{
  "hidden_size": 224,
  "num_attention_heads": 5,
  "hidden_act": "swiglu",
  "norm": "rmsnorm",
  "norm_place": "pre",
  "positions": "rope",
  "qk_norm": false,
  "attn_scale": 0.0875,
  "init": "normal",
  "init_std_down": 0.0,
  "learning_rate": 0.00991,
  "beta1": 0.95,
  "max_grad_norm": 1.0
}
Each number is 128 + 32 x the weight over its row's rms, rounded and kept within 0 to 255. Layers, rows and columns count from 0. The size above them is the row's rms in percent of the matrix's.

# layer 14 MLP down (transposed), 576x224, rms 0.134, rows 115-154, columns 56-111
size [ 93 100  91  95 102  97 102 103  97 106  94  96  99 108 101  97  94  99  99 105 104  99  91 105  99  97  97  99  98  97  95  97 101  99  88 104 100 102 102 103]
[[217 178 182 127 140 116 133  79 135 156 121  65 107 119 104  88 181 146 154 150  45 144  84 156 172 128 133 108 156 113 135 107 123 112 161 158 113 133 171 153 122 132  83 126 132 136 123  58 110 171 166 149 135 117 168 163]
 [101 126 170 104 146 181  83 139 101  88 140 140 133  70 110 141 132 177 178 112  96 130 172 107 136 107 135 101 120 150 149 141 172  98 146  96 177 123 160 100 176  71 185 134 125 178 134 137 137  93  88 106  80 160 173 151]
 [182 118 174 165 123  72 141 116 132 152  75 131 163 136 160  96 116 158 132 188 102 155 119 131 107 124 122 147 145 140 126  98 173 189 140 177 147 101 121 118 116 155 125  87 103 114 159 155 115  92  97 131 131 172 130  74]
 [188 141 108 129 144 139 128 144 108 152 123 187 160 141 130  78 125  83 128 162 166 106 114 126 194 168  89 185 174 125  98  73 173 135 164 134 169 152 108 153  85 146 112 120 130 122 117 104 139 114 100 135 108 159 175 125]
 [150  62 127 163 131 157 110 106  81 163 139 140 131 191 122 131 108  79 139 124 125 145 116 162  89 134 172 131  87 118 116 168  69 123 158 168  93 168 123 166  76  85 141 170 152 180 111 142 121 100  79 190  82 128 137 136]
 [168 150 162 147 167 118 101 172 172 142  64 160 117 127 136 127  82 161 207  69 120 106 115 110 167 148 154  92 123  91 135 144  86 143 177 114 103 116 143  95 160 122 110 104 121 139 130 137 151  69 133 105 182 175  98 155]
 [ 49 147 129  94 119 129 157 131 134 129 129  98 101 120 150 150 146 112 117 128 130 115 140 115  88 116 176  87 167 144 103  96  85 132 111 210 140 148  84 160 152 105 128 133 115  59 136 128 118 117  42 103 134 144 108 140]
 [124 115 108 162  83 115 130  77 131 115 148 143 136 147 146 165  75 137  88 146 181 136 109 106 101 150 104 173  92 143 164 121 138 121 112 140 139 140 174 117 116 123 101 160 107 198 127 210 177 107  67 166 143 111 162 127]
 [202 116  94  93 164 112  87 111 152 146  72 188  71 143 150 114 111 127 133  82 149 118 111 116 150 158 165 136 165 106 124 109 151 116 127 139 100 148 175  61 168 114  98 112 167 153  72 101 138 140 225 134 101 133 118  87]
 [140 148  55 150 104 165 134 158 140 140 174 134 100 186 121 153  90 145  98 155 166 140  83 109 140 149 142 120 110  91 165 138 121 137 149 168 135 164 156 112  89  98 155 195 130 119 146 142 157  84 111 123  66 114 150 117]
 [140 173 127 135 155 113 135 152 127  94  90  74 197 126 151 113 123 173  95  69 107  94 131 189  67  81 150 200 137 153 109 140 127 136 134 137 121 140 128 139 146 124  97 120 170 100  85  76 168 114 126 153 126  85 128 157]
 [ 80 185  54  92 178 134 125 115 127 150 206 189 104 116 106  95 120 152  72 127 140 109 170 154 112 106 106 159 146  92 152 167  54 150 127 142 134 125 133  91 127 108 194 162 128 129  90 236  98 200  74 100  95 119 120 142]
 [199 147 150 160  69 172 148 119 125 160 202  99  90 157  92  99 158 104 147 140 110 134 110 141 163 137 105 135 159 172 155  84 140  70 158 106 201 122 126 125 158 108 116 152 138 132 136  87 126 169 166 119 113 108 158 147]
 [137 187 142  96 189 120 138  95 100 138 130 142 119 116 122 120 139 109  79 184 138 133 144 136 136 169 130  92 100  95 106 166 152 122 131 137 114  82  53 146 118 128 152 151 144 182 104 189 170 143 166 113  98 152  87 108]
 [115 138 172 185  76 109 117  67  26 199 147 154 117 124  86 133 151 127  96 148 119 128 122  99 124  67 160 150 109 125  99 105 122 139 108 121  87 155  93 109 107 127 132 106 205  93 103 155 121  90  95  54 174  75 104  65]
 [146 112  73 169  69 166 109  76  95 109  45 129  90 144 118  81 114 170  85 125  89 150 170 176  74 183 101 124 148 115 196  70 161 114 185 174 101 113 156  94  93 207  91 137 154 139 131 139 147 169 141 119 154  55 103 160]
 [139 109 224 112  74 101 155  93 136 132 175 161 117 182  81 170 151 114 152 123 159 209  62 156 115  85 139 142 156 174 115 185 148 129 100 165  99 119 121 121 166 201 149 143 104 168 163 148 131 144 173 136  73 171 158 164]
 [112 158 120 115  99 136 117 127 100 189 159 126 116  78 132 109 146 122 122  84 109 137 106 172  85 101 162 124 115 151 129 112  82  97 137 100 123 103 175 168  65  77 141 123 102  98  84 128 106 134 128 138  69 135 132 121]
 [ 97  96 126 179 126 140  97  97 178 108 165 152 133 143 193  88 109 113 140 125 181 166 116  89 110 138  94  70 218 156 134 121 156 135 151 149  89 147  68 110  90 168 115 109 105 124 149 120 107 123  91 185 124 163 127 154]
 [172  77 120 135 121 136  96 113 146 153 119 100 128 127 139 113  92 169 101 143 155  80 120 146 147 165 152  66 137 160  50 129 171 107 194 142 169 162 103 112 119  74 101 155  93 132 178 114  73 130 154 143 145 143 177 109]
 [109 206 161 163 139 169 145  89  78 188 157 129 160 150 157 125 179 144 135 172  89 146 128 100 150 143 126  93 107  70 100 154  88  60 102 103 184 186 141 105 100 210 158 169 121  95 194  92 101 123  91 150 190  93 157  89]
 [135 129 109 157 159  82 143 189  80 120  88 117 146 137 120 117 132 197 113 151 160 103 152 102  55  85 153 126 129 123  79 195 161 178 114 132 103 107 126 155 156 164 115  98 142  97 171 167 155 106 171 171  57 123 158 219]
 [116 152 212 117 132  97 151 132 117 155 123 160 148 121 108 119 107 156 146 173  96 127 118  97  67 174 125 129 128 122 152 134 137 119 146 112 167 132 100 143 134 150 116  97  73 145  98 139 164 102 158  92  87 127 186 114]
 [ 89  97 170 164 159 142 201  90 120 147 112  97 165 205  97 112 125 111 107  97 175 156  68 122  96 166  98 166 157  93 108 127  83 119 150 118 144 117 174 112 115  40 148 150 116 169  98 146 140 105 110 109 138 145 123 141]
 [151 146 203 126 110 142 129 152 130 111 176 153 117  88 107 111 139 179 110 115  91 112  92 205 116 138 128 135 121 159 158  94 128 116  90 128 130 157 113 163 120 124 124 158 148  70 114 169 160  90 139 115 145 101 171 145]
 [129 104  94 131 170 114  88 131 137 115 183 135 116 139  77  83 160  91  80 144 145 134 139  88  79 127 134 136 137 107 131 170 179 114 114 112 105 152 106  93 160 144 185 155 114  82 147 110 155 107 179 109 119 158 126 120]
 [152 146  91 151 143  80 152 143 131 129 157 167 143 145 136 160  82 115 165  80 156 113 141  74 186 103 145  71 106  90  88 137  93 137 149 148 145 158  88 102  80 112  78  94  97 196 125 154 207 112 114 111 125  69 127  90]
 [153 152  85 144 116 157 135 123  91  94 110 123 111 169 130 154 144 102 150 155  94 162 112 102 142 139 165 168 130 102  96 114 197 168 118 143  81 144 198  89 148 102 131 129 125  67 113 124  58 152 133 124 155 123 159 160]
 [122  94 121 131 112 133 141 124 117 168 144 171 126 168 156 101 172 136 105 140 101 121 145  89 125 149 126  80  84 102 126 125 161 132 120  82 140 150 143 144 116 185 121 106 119 128  96 156 152 124 103 145 182 117 131 133]
 [ 59 181 109 101 189 156 132 139 152 124 171 148  99 123  67 117  74 191  86 170 127 114 122 155 153 130 113 140 103 124 172  89 157 150 141 133 119 181 133 163 134  99 133  99 163 130  74 105 102 136 156  93 194 160 140 157]
 [ 94 161 125 121 159 132 170 140 155  60 142  84  68 156 160  72 156 159  78 157 158 102 208 129 125  97 118 121 100 119 150  70  74  92 168 129 117 142  92 112 105 112  75  95  96 118  94 114 105 148  81  85 154 130 126 109]
 [131  81 156 119 164 154 190 161  92 100 121 108 180 132  65 137 113 108 121 153 113 123 133 139 116 167 130  80 131 124 106 116 109 164 124  96 122 129  94 161 170 147 147 170 181 157 157 107 204  89 140  36  85  97 131 156]
 [189  99 163 173 184 145 157 173 114 158 107 182 193 159 147 123 119 173 149 128 107 120 136 187 114 138 109 163 145  96 142 151 143  78 110 179  87  65 134  75 142 157 156 117 123 174 128 135  87  99 149  88 160 115 127 161]
 [100 112 123 153  82 145 119 117 132 112 132 127 143 108 149 115 138 149 172 120 172 139  90 134 136 128  83 138 152 112  78 100 164 128 143 152 149 158 117 211 142 108 138  87  82  70 109 115  85  84 120 121  94  98  70 135]
 [177 146 160 154 110  93 104 165  83 143  76 177 138 140 109 148  73 120 128  99 143  79 142 146 163 145 133 134 115 111 123  81 112 176 101 145  93 118 151  90 154 129 119  96 104 131  84 147  91 122  98 130  65 120 151 147]
 [125 193 143 117  87 139  95  84 129 161 112 137 125 150  34 117 157 102 197 119 139 119 114 117 152 134 113 104 121 115 103 164 108 104 141 172 150 177 151 128  83  98 152 132 171 154  99  77 105 110 128 123 171 123 138 127]
 [ 65 182 185 153 136 170  97 132 117 174 100 140  52 122 105 181 111 186  98 101 154 124 183 152  57   7 175 125 131 100  80 101 156 168 116  69  87 166 107 137  76 118 118 112  85 110 117 141 101 142  75 113 143 145 129  97]
 [ 67  81  99 185 112 158 123 157 112  98 130 103 133 139  81  99 105 111 114 147 143 105 114 114 177 122 117 138  85 104 112 106  57 171 123 102 174  87 122  64 108 158  99 124 127 124 204  97 106 103 159 130  95 163  47  86]
 [122  76 145 147 151 140 120 143 111 195 149  83 101 131 134 150  99 189 114 153 129 145  89  96  87  92 171 154 129  72 161 139 111 144  60 120 148 109 140 136 130 133  79 134 138 144 104 129 102  82 149 147 118 122 171 162]
 [173 121 135  57 142 130 159 147 150 118 145 153 129 174  97 123 164 120  96 119 126 140 123 144 133  55 152 100 159 161 122  99 145 138 149 146  78 155 156 127 176 142 146 140 126 161 178 134 104 145 157 101  83  75 171 133]]
# layer 14 MLP gate, 576x224, rms 0.17, rows 116-155, columns 56-111
size [100  97  96  99 100 104 103  97  92  94  98  98 112 101 101 102  98 100 102 101  96  95 104 103  96  99 101  97  98 102  99 100 103  88  96 101 102 103 103  94]
[[133 108 148 105 146  99 186  92 121 156 133 125  60  91 133 142 155 112 122  79 162 111 149 134  85 135 171 123 156 141 129 185 124 120 107 137 112 138 112 121 125 128 148  86 164 153 144 110 119  96 151 115  92 148  63  79]
 [186 168 139  95 169  73  96 124 138 117 119  44 124  92 143 165 141  96  84 121 135 133 118 118 143 154 149 127  90  69 148 163 135 138  96 169 204 118 139  97 169  70 122 155 120 146 143 101 115 133 211 175 157 127 110 139]
 [144 153 157 174  88 130 106 117 162 159 177 114 106 160 125 146  93 141 157 171  97 187 118 172 117 165 170  84 142 120 102 170 157 108 112  76  99 165 169 102 101 180 128 145 141 109 169 106 140 132  69 198  69 184  79 112]
 [132  84 172 128 124  98  86 196 106 109 139 128 192 126 114 142 172 116 146 104 143 138 114  97 122 110 143 131  94 126 190 151 151 155 140  78 123 106 127 119 114 124 104  89 135 156 116  48 144  95 139 152 129  86  81 105]
 [114 121 104 121 124 126  86 130  88 125 134 146 119  73 114  91  98 179 126 130 140 122 145 163 120 103 151 106  72 101 120 155  92 156 169 105 149 113 129  94  97 173 130 162 119 114 112 139 124  73 198 158 156 152 104  73]
 [186  99 114 133  89  71 173 164 163  95 108 151 109 106 117 138 153 149  89 125 121 118 121 206 148 123 124  73 153 141 131  82 144 127 139 119 180 161 124 152 147 131 129  83  75 104 157 191 113  90 144  66 134 103 149 102]
 [152 131 124 107 129 125  84 111 143 101 102 110  37 159  90 134 116 148 137 142  96 102 133 104 116 158 150 185 157 142 127 139 150 166 167 130  54 107  49 154 161 160 180 146 140 169  99 188  87 170 129  95 152 135 100 113]
 [104  89 174 135 109 119 118 150  71  79 138 127 124 118  85 120  80 105 124 111 102 121 127  98 181 111 132 134  92 167 109 137  63 152  50 109 150  89  97 156 185 107  88 162  66 108 115 164 144 162 114 155 136 118 172  81]
 [123 150  65  81 141  81 113 143 175 179 109 128  93 170 199 138  99 121 126 155 105 194 168 179 139 113 151 134  58  84 152 137 113 142 115 148 161 165  85 114 125 105  93 119 155 150 100 113  93 154 104 140  87  91 145 105]
 [ 74 167  84 236 141 135 145 150 115 152 115 132  93 112  93 120 100 105 154 106 102 136 165 149 130 155  74 100 120 133 107 101 121 138 113  85 145 118 162 135 134 101  68 105  92 111 183  88 135 151 143 128 174 163 124 139]
 [144 153 135 115  87 140  96 138 128 130 137 112  65 104 107 133 132 117  98 198 132 140 186 112  58 150 181 123  87 113 130 134  96 123 175 136 106 177 116 114  97  72 115 148 159 141 122 121 131 116  88 171 113 116 126 161]
 [144 161 149 153 114 152 126 158 101 140 138 138 114 142 115 113 148  69 134 148 182 143  99 147 155  83 153 141 150 184 124 119 101 112 151 129 102 121 157 124 121 132 132 125  86 119 106 179 146 158 185 137 137 169 148 136]
 [ 87 141  65 108  94 145 120 139 127 189 140 183 120  71  90 157 132 162 124 151 146 127 141 116 115 134 158  92  95 140 132 149  95 173  99 122 147  88  58 171 147 146 131 153 139 111  75 217 120  94 153 165 150  92 104 114]
 [ 92  93  96 112  81 119 182 113 174 146 109 196 195 143 119 100 141 140  22 137 117 124 132  50 158 108 193 127 149 148 104 104 114 128  95 215 133 106 134 168 154 161 115 139 126 112 143 109 140 109 144 131  79 114 117 173]
 [ 84 136  88 178 104 111 134 146 111 143  45 117  97  79  92 125 183 103  81 119 174  72 134 178 189 126 112 108 135 126  86 133 181 112 145  98 107 147 155 130 105 107 136 108 155 144 149 155 106 117 101 111 123 131 155 130]
 [ 75  97 201 117 201 139  67 137 140 118 152 125 140  62 137 147 175 156 127  88  84 149 105 100 146 150 154 116  82 172 109 122 163 144  77  71  79 156 113 145 117 102 162 134 142 145 129  97 164 119 106 158 168 116 111 126]
 [121 149  53 149 104 117 111 113 143 122 160 139 111 118 153  95 153 106 182 127 109 187  82 120 161 151  78 139 129 119 145 134  95 136 147 113  96 131 131 152  83 125  81 138 132  99 104  93 181 134 106 188 135 174 145 156]
 [119 156 118 168 152 154 173  85 179 158 151 146 181  65 139 139 108 128 131  72 156 161 135 176 144 171 145 156  98 131  93 122 136 115  64 137 186 154 107 169 113 174 101 127  86 126 178  92 140 164 121 180 134 108 111  96]
 [132 101 126 123  79 132 103  91  78  99 135 159  94 110 160 164 123 138  94  85 145 119 124 143  81  94  91 150  93 180 176 198  96 155 103 143 184 120  88 113 180  95 102 105 156  83 107 133 135 169 145 115  79 113 160 135]
 [164 155 115 115 110 164 104 170  68 185  86 191 147 115 148  86 145 126  83 172 115 106 150 140 199 116  95  72 105 105 150 152 105 180  85 126 147  83 170 134 108 124 182  77 126 130 146 107 123 229 106 131 112 123 187 107]
 [151 176 111 141 156 134  81 148 130 132 106 112 170 149 108 142 103 171 110 154 156 169  83 151 145 190 195  98 167 144 148 140 119 146 183 170 127  90  79 151 119 163  84 145 133 150 141 148 151 158 109 121 130 138 148  95]
 [146  75 132 136 100 116 148 170  99 106 116  78 110  89  70  82  99  93 110  93 106  77 130  99 119 125  86 141 117 121 145 144 135 182 169 120 102  93 100 132 140  62 111 119 113  64 104 140 116 144 117 151 141 144 157 182]
 [127 121 147 144 174 131  89 144 105 134  89  43 108 128 125 153 121  98 145  61 130  71 141 138 142  72 105 121 128 124 202 117 147 153 124 159 174 118  66 124 137 211 166  65  76 196 134  89 140  85 142 111 119 127 168 123]
 [ 93 132 132 156 187 136 101 102  94 111 125 125 141 148 175 127 158 133 142 171 129 212 116 140 148 134 118 109 114 154 145 185 107  95 154  49 153  82 135 155 135 174 104 122 112 123 133 146 115 108 163 198 109 158 137 110]
 [144 117 216 103 128 130 113 131 138 128 120  97 129 101 113 125  50 181 129 146 179 114  82 137  66  82 148  95 128 127 133 139  94 127 121 120 148 122 134  87 123  59 125  91  97 107 144 159  35 145 168  96 156 157  89 103]
 [188 169  99 103 111 158 139 100 129 138 119 111 104 207 115  73 193 115 153 127  55 116  42 115  91 141 115  56 166 112  66 159 161 138 143 125 174 101  75  91 118 177 161  55 109 128 114 112 167  75  84 102  92  79 158 106]
 [104 191  65 122 191 109 146 105 139 122 127 115 120 120 142  92 130  63 138  92 109 124 130 119  79 120 160 167 133 153 132 171 117 119 106 131 138 131 201 143 150 171 136 100 120 110 139 105  82  96 111 159 127  96 101 135]
 [117 121 100 111 166 100 130 141 148 110  80 118  98 114  83 105 119 180 171 181 166 133 131  96 169 146 137 138 139 138 122 148 158 174  96 143 120 146 159  93 151 106 117  82 101 114  82 101 102 149  54 133 129 156 126 102]
 [130 126 131 178 111 136 171  80  64 106 178 173 107 105  85 151 160  99 185 123 116 127  99 104 197 114 153 143 182  79 141  90 149 130 166 137 146  90 143 134 156 106 179 123  71  90 144 145 117  72 182 166 110 112 113 119]
 [104 101 108  70 134 138  91 118 131 145 154 117 167 182 168 145 112 152 143 132 160  86 120 114 109 125 138  92 179 123 150 160 119 121  80 143 160 113 156 157 191 109 107  90 151 142  90  84 153 123 139 133 114 124 140 164]
 [ 98  89  89  99 118 150 145 144 119 171 153 155 153 112 111 128 104 136 149 199 137 133 160 160 210 168  78 142 145  71 108  98 114 166 124 171 125 127 100 127 131 108  94 105 129 129 152  59  89 133  77 104 136 113  67 140]
 [ 89 142 191 115 122 106 147 125 107 146 106 163 111 171 131 133 140  99 160 155 135  61  89 103 109 143 148  97 151  98 116 166 112  86  78  62 124 169  97  96  82 109 191 107  83  74 168 140 142 129 197 147 184 124 133 107]
 [127 159 168  53  74  89 129 104 195 140 111 120 157 135 147 125 156 143  76 119  96  92 113 141 112 117 144 123  49 140 154  97 145 156 166 131 136 137 205 210 112 145 163 175 129 159 170 127  76 127 101 109 100 161 107 122]
 [164 114 157 128 113 189 162 139 116  70 146 114 110  96 106 138 106  59  79 108 134 158 145 150 171 175 119 194  91 120  96 156 149 155 117 185 195 142 105 176  67 139 115 145 124 162  67  80  92 125 160 140 133 157 161 175]
 [135 116 134 131 176  57  86 168 141 118 115 105  91  62 139  61 115  94  81 135  57 134 185 176 122  64 184 201 113 101 156 116 133 122 143 183 115 114  89 125 121 125 135 150 161 141 141 131  20 115 181 120 139 142 100 112]
 [173 135 168 162 173 127 144 111 130  81 128 106  91 110  75  58 118 149  86  79 141 119  65  89 119 135 135 103 133 122 124 126  97 133 155 155 159  66 133 132 176 108 156 117  48 188 127  72  60 151 150  87 119 182 172 119]
 [ 95  87 139 194 151 107  69 145  55 101 103 152 111 108 117  67 131 107 146 145 104 156 159 111 154  67 202 151  96 168 130 180 160 135 169 159  96 183 130 152  87 138 124 152  39 122 136  86  77 172 130  84  94 151 143 108]
 [ 88  81 108 100 112 137 157 127 116 173 131  94 179 102  80 144 167 117 113 108 171 153  46 149 148 136 140 162 108 111 160 145 152 149 101 133 177 162 169  99  89 141  76 155 182 152 180 187 159 122 153  91 153  80 118 147]
 [154 162 111 129 124  93 147 171  87 144 189 137 135  93 127 126 152 114 103 159 143 106 167 101 154  39 162 170 100 112 138 128 153 180 121 104 145 171 152 117 150 162 128 138 118 106 126 103  93 163 139  97  98 105 115 100]
 [104 112  91  67 156 119 136  98 114 111  96 109 200  95 133 134  95 149 137 150 121 105 171  58 172  94  93 171  89 166 155 150 145 100  79 136 105 119 153 188  98 126 146  95 135 163 119 161 109  86 184 113 152 134 135 108]]
# layer 14 MLP up, 576x224, rms 0.181, rows 116-155, columns 56-111
size [101  93  97 100  98 100 105  96 101  95  97  99 107  97  98 100 101  98 101 102 100  97 105  98  94  91 100 100  98 101  98  97 100  85 106 106 108  99 103  97]
[[115 151 148 121 131 146 188 142  96 138 165 135 147 141 121 103 103 163 111  49 105 136  75 192 119 188  64 178 180 140 187 125 110 117 139 144 113 154 129 150 140 112  91 128 131 133 112 134 114 124 136 166 110 148 114 114]
 [ 86 178 144 115 146  89 179  44 170 159 157 189 116 121 159 170 176 194 160 130 130  85 128 122 144 104 128 125 178 144 146 104 124 135 132 162 155 163 115 125  99 125 115 120 143 156 123 132 152  80 116 116 102 120 105 106]
 [162 101  81 107  99  96 175 186 111 123 121  74 115 110  65 122 117 154 138  93 127 116  94 147  96  98 144 143 105 143 130  80 170 171  72 102  85 123 102 152  91 135 118 109 108 144 154 123 143 186 145 127 138 147  87  97]
 [107 178 158 177 141 115  98 193 127 118 154 146 155 163 122  78 141 125 102 152 108  76 134  67 125  76 170 128 125 127  92 122 143 166 205 121  84 157 151 119 143  69 124 150 126 143 115 160  88 102 173 142 153  97 144 134]
 [ 82  79 165 100 147 129 121 129 129 194 130 181 193 116 128 117 155 173 166 136 129  82 137 142 163  91 154 108 118  75 108 188  90 109 143 104 148  85 143 112  87 156  81 175 123 130 137  83 189 103 151 125 149 143 160 148]
 [145 174 135 111 103 137 153 134 111 154 161 159 144  84 193 177 180 152 163 169 126  53 162 147 142  76  95 134 124 162 169 105 173 136 166  66 115  89  73 147  86  83 180 110  90 168  96  93 150  79 149 170 123 110 172 134]
 [189 106 133  78 121  88 189 167 174  94 138 103 160 151 132 103 134  92 132 140 128 124 100 122  69 134  84 109 138 137 123 115  90 111  72 106 121 133 135 144 135  89 194 130 111 167 181  64 107  82  93  96  81 108 140 143]
 [ 93 138 130  81 134 147  55 137  84 129  84 122 113 153  83 109 105 118 189 218 138  82 144 155 201 160 103 130 166 104 154 105 154 146 123  63  91 127 164 101 107 111 156 111  93 138 118 118 109 165 120  82 110 171 194 137]
 [114 161 124 151 105 163 161 122 140 152 138 109 142 129 160 132 138  66 111 103 205  87 132 139 149 122 197 135 124  48  87 135  65 165 145 118 101 155 122 113 113 142 116 187 152 157 186  95 128 123 121 106 138 108  75 112]
 [127 144 196 108 190 107 122 146 128 133 173 120 137 106 161 112 167 155 156  92 120 152  90 137 140  97 157 146 165 135 160 123 125 169 138 144 106 173 150 125 119 147  79 130 195 112 106 172 170 135 144  89 163 152  65 121]
 [112  99 115 142 137 180 120 139  86 124 128 140 146  89 165  88 139 113 117 117 137 141  74 106 151 101 150  93 128 168 111 122 174 135 104 128 112 104 174 134 133  90 144 152 190 130  85 116  97  83  93 150 103 193 188 196]
 [141 140 142 139 121 109 141  87 164 141 161 115  91 141 107  98 166 173 104 106 119 182 145 168 144 104 115 137 145 109 146  97 124 145 120 147 111 157 137  74  78  90 164 147 114  85  93 184 142 114 150 120 185  82  89 120]
 [ 92 130 169 110 110 155  99 116 135  59 158 136 165 146 116 194 179 121 110 141 144  69 139 118 155  86 108 103 143  94 176 136 139 101 200 115 131 163 129 148 164 137 112 134  87 143 164  79  48 145 162 128 147  86 122 122]
 [174 106 146 125 116 100 166 126 143 127 171 196 139 155 130 112 151 154 159 119  79 170 172 135 133  69 113  88 161  86 118  90 147 120 141 109 123 130 125 133 156  86  98 132 118 117 134 108 126 128  98 186  93 127  63 126]
 [179 109 114  80  87 146 140 122 114  90 156  85 190 106 187 147 170  99 110 114 161 140  74  84 150 122 104 126 192 123 186 158 124 117 160  87 152 114  98 122  77  93 125  61 103  79 165 150 175 147 155 155 114 126 132 131]
 [136 124 166 177 153 104 146 126  82 136 117  97 111 136 112 104 174 186 109  89 157 156  70 119 153  79 165 130 124 137 148  54  88 125  97 119 132 183 159 202 136 139 131 157 158 121 115 101 146 136 146 102  96 131 128 162]
 [123  81 117 112 162 127  84  96  76 174 155  94 155 128 130 135 127 116 167 117 137 141 126 148 122 148 123 178 165  85 105 101 141  98 147 162 182  15 113 159 104 110 122 123 116 119 144 154 128 161 135 160 189 138  10 116]
 [149 168 147 170 159 123 105 118 202 114 160  96 199 129 119 118 187 108 187 124  71 133  86 109 135 153 147 105 179 109 121 102 175 137 185  92 156  63 118 122 153  94  85  85 140 123 129  74 133 141  99 106 115 109 120 172]
 [129 129 120  94 141 104 122 133 124  82 105 154 136 101 100 147  79 153 148 121 140 152  81 117 111  69 133 150 136 171  88 103  77  98 145 143 131 152 138  94 148 137 150  71 146 133 153 130 140 150 106  95 177 202  69 125]
 [103 119 114  98 134  53 231  99 165 137 114 139 138 141 160 191 124 123 197 122 193 115 118 127 135 111  79 111 150 135 184 105 168 133 140 149  94 112 141 110 124 188 123  87  99 150 138 133 173 225  76 133 103 106  39 161]
 [174 138 176 133  88 164 137  94  95  89  87  64 138  89  76 154 177 169 144 107 160 133 186  89 100  44 159 145  89 126 114 102 109  93 109 172 206 154 104 128 127 118 131 156 161 125  70 160 124 142 117 187 123 104 175  76]
 [104  91 161  95 110  67  59 171 163 143 157 203 102 149 131  96 143 139 116 128 136 123 158 116 207 136 118 159 121 150  94 167 109  86 127 143 127 116 102  99 149 111 106 133 186 161 145 103 129  90 152 143 118 119  94 111]
 [198  83  90 170 166 146 149  87 151 135 145  51 145 147 105  86 117 111 120 116 159  87 154 119  77 154 147 163 136 127 145 165 143 116 182 123 133  97  61 108  91 119 111  93 159 101  83 131  76 138 157 139 248 177 107 140]
 [142  96 180 114 137 162 157 134 117 138 165 154 150 142  69 120 135  85 144 136  98 109 114 149 146 159 105 123 194  82 105 142 126  88 173  91 134 193 141 123 103 105 142 103 116  96 147  83 147 109 161 102 148 139 132 154]
 [164 149 122  84  51 102 104 163  88 152 138 118 132  99 139 100 106 135 114 152 121 144 119 148 163 137 112  85 117 141 108  64 109 131  87 112 130 120 131 110 145  65 158 133  97 100  79 157  49 114 107 162 119 135 144  93]
 [116 117 147 126 102 139  90 164 154  88 111 131 111 161  86 125  93 107 177  58 158 105 151 106 142 134 151 151 170 122 134 165 140  91 123 162 175 183 113 131 142 172 153 104  74  65 157  95  94 113 120  89 116  93 178 128]
 [104 137 167 179 129 111  88 129 142 126 122 159 120  90 128 121 165 179 111 116 107 125 143 110 121  73  99 166 191  89  89 150 110  82 190  75 110 134 132 140 102 126 102 116 121  69 185 161 134 144 211 115 203 152 122 147]
 [139 117  81  83 113 149 146 136 106 136  95 157 145 157 111 142 114 143 144 149 152 109 119 177 127 151 140  59 114 111 177 186 113 128 184 189  97 115 125 114 168 113 122 142 167 166 103 121 111 112 153 122 121 146 102 124]
 [105 112 203 107  65  66 132 151 125 136 127 134 141 161  77 146 130 136 116  68 113 118 126 113 164 175  99 107 159 147 162 126 104 109 134 118  91 128 158 137 128 152 117 166 115 121 100  74 103  91 132 136 110  98 125  91]
 [133  85 112 142  74 185 140 129  85 137 113 173 124 190  93 110 164 110 120 144  86 114 109 127 233 138 109 108 133 115  97  78 129 126 153 172 132 114  77 198 159 169 103 165  71 144 134 187 153 123  96 150  90 117 155  85]
 [114 115 135  94  92 157 143 130 119 175 156 111 102 144 147  99 126 145 117 124 116 109 165 132  66 150 166 154 113 122 144 133  77 109 116 107 126  92 101 108 159 113 126 152 161 153 169 116 105 134 183 140 137 113 157 134]
 [137 121 118 106 152 124  92 145 129 148 151 101 137 107  93  97 149  75 108 174 110 173  74 140 182 101 104 175 102 160 151 115 140 123 176  92 203 191 179 155 194 107 170  81 136 135 115 103 117  66  71 161 209 118  86 188]
 [175 134 126 199 149  53 137 178 140 146 133 159 116 177  80 161 107 152  69  98 149 108 118 101 134 103 143 140 138 131 143  76 121 101  26 116 181 167 153 150 138 121 128 146 136 142  81 161 127 160 113 111  94  76 141  99]
 [ 84 183 108 131 145 145 123 146  98 214 148 146  98 148 107 142 147 169 169 144 135 110 215  57 146 108 131  92 159  94 143 105 165 120 133 103 121 109 147 153 127 140 144  99 132 100 141 105  94 103  65 151 126 103 139 113]
 [162 103 179 106 105 110 133 182 160  44 140 165 122 126 137 105 116  72 179  50 173 144 179 116 107 129 137  89 154 151 134 170 148 122  84 127 188 147 149 125 128 113 167  92 139 156 136 141 131 149  94 109 129 106 135 116]
 [139 102  87 144  96  95 128 207 128  93  63 128  67 154  69 155 148 174  72  81  90 112 123 131 114 111  88 105 112 164 132 139 159 164 155 135  91 130 113 145 172 133 123 132 109 146 112 109  44 127 185  54 132 162 120 134]
 [130 115 112 158 136 146 149  98  68 113 184 188 155 126  61  81  63 117 159 122 135 108 149 125 130  68  69 162 113 135 127 113 192 170 108 174 119 116 127  90 144 146 116 154 107 169 107 162 152 127 129  55 124  89 148 152]
 [ 89 142 115 142  59  58  95 112 112 165 156  98 124  93 107 136 113 116 112 171 166 154 148  96  68 113 177  86  81 161 113  96 122  91 126 129 129 130 107 126 120 184 133 119 113 136 159 191 168 135  95  75 107 161  91 131]
 [ 74  76 129 147 128 125 137 134 114 177  99 197 112 127 144 126 151 142 120 144 193 196 130 166 124 146  74 134  86 149  79  76 101 152  92 164  95 151 150  94 162 201 107  98 129 111 125  89 135 111 138 124 182 192 147 129]
 [142 182 118 155 113 146 148 148 168 177 135 113  99 175  81 153 150  63 107 163 138  51 139 101 168 156  93 138 148 111  72 141  90 160 143 128 198 132 119 139 136 161 148 180 108 169 155 138  71 132 124 155 153  78 118 163]]